Each number is 500 + 50 x the weight over its row's rms, rounded and kept within 0 to 999. Layers, rows and columns count from 0. Numbers have three digits each. The size before them is the row's rms in percent of the matrix's.

# layer 6 attention key, 32x64, rms 0.403, rows 22-31, columns 0-63
103:476600537596492517504489594510482515520442542469389508602382578498510577475432470386487468537494478488536565483491466519495495566546482551549496468478609508463458537450509489433511499580511507
086:506431440482475607583469455550392427457487540570462433585550477521540508492447549568511487460507531410454543451510517448478525470442553543545520441500494499550519421529529576617522473561520469
099:494481434459551501410561475433488482464474447411475464457394576471548425539388438502549468593540476527491444524500416544545455549576589574540500523448516520484562503553501545498505479528568502
085:493460526483423599569459465525496550580497481525586507431413448400549435512454470478463510428454473546512583524391562565513584422528436421492480453541478490461513513509517451533503481438484543
081:566513546435505527501610589463489564409469453399537491424427532576542419542502502525529516452567526474527493458455513437400529580457513474500388503557522448549540516490557452500483544522532469
077:493504474537492522477452480432461497529505479607462454545474439544436507441578439520475519566434542416478578436526568520504503497587456454452445519437573511486429456498547482419413606440495428
087:448559460557531444524657462552462492540485519574537535530516475447483433473409499473455574492527518580527523532509474501544557432508555566478563501468534456546534526507605509469494429377559531
077:558469469542467538461542447571534587555525570481590501527468560518610544585517546521458533461546546456486501568475422482447551612495486518447485535524440513439503525533599543589476524422458502
083:533528420493498507615455562482495491449436484519463598527576444437480622488540533526456532462537452489468453450522570479512492403539503581456527617458454588546532478526533459548495502471431535
093:454592475485441539539525549588436541529490477516447451506539398478434539486449439571522549506510503483535492516483465571539507416446474447593514422541403427481484421428570471429542530540555467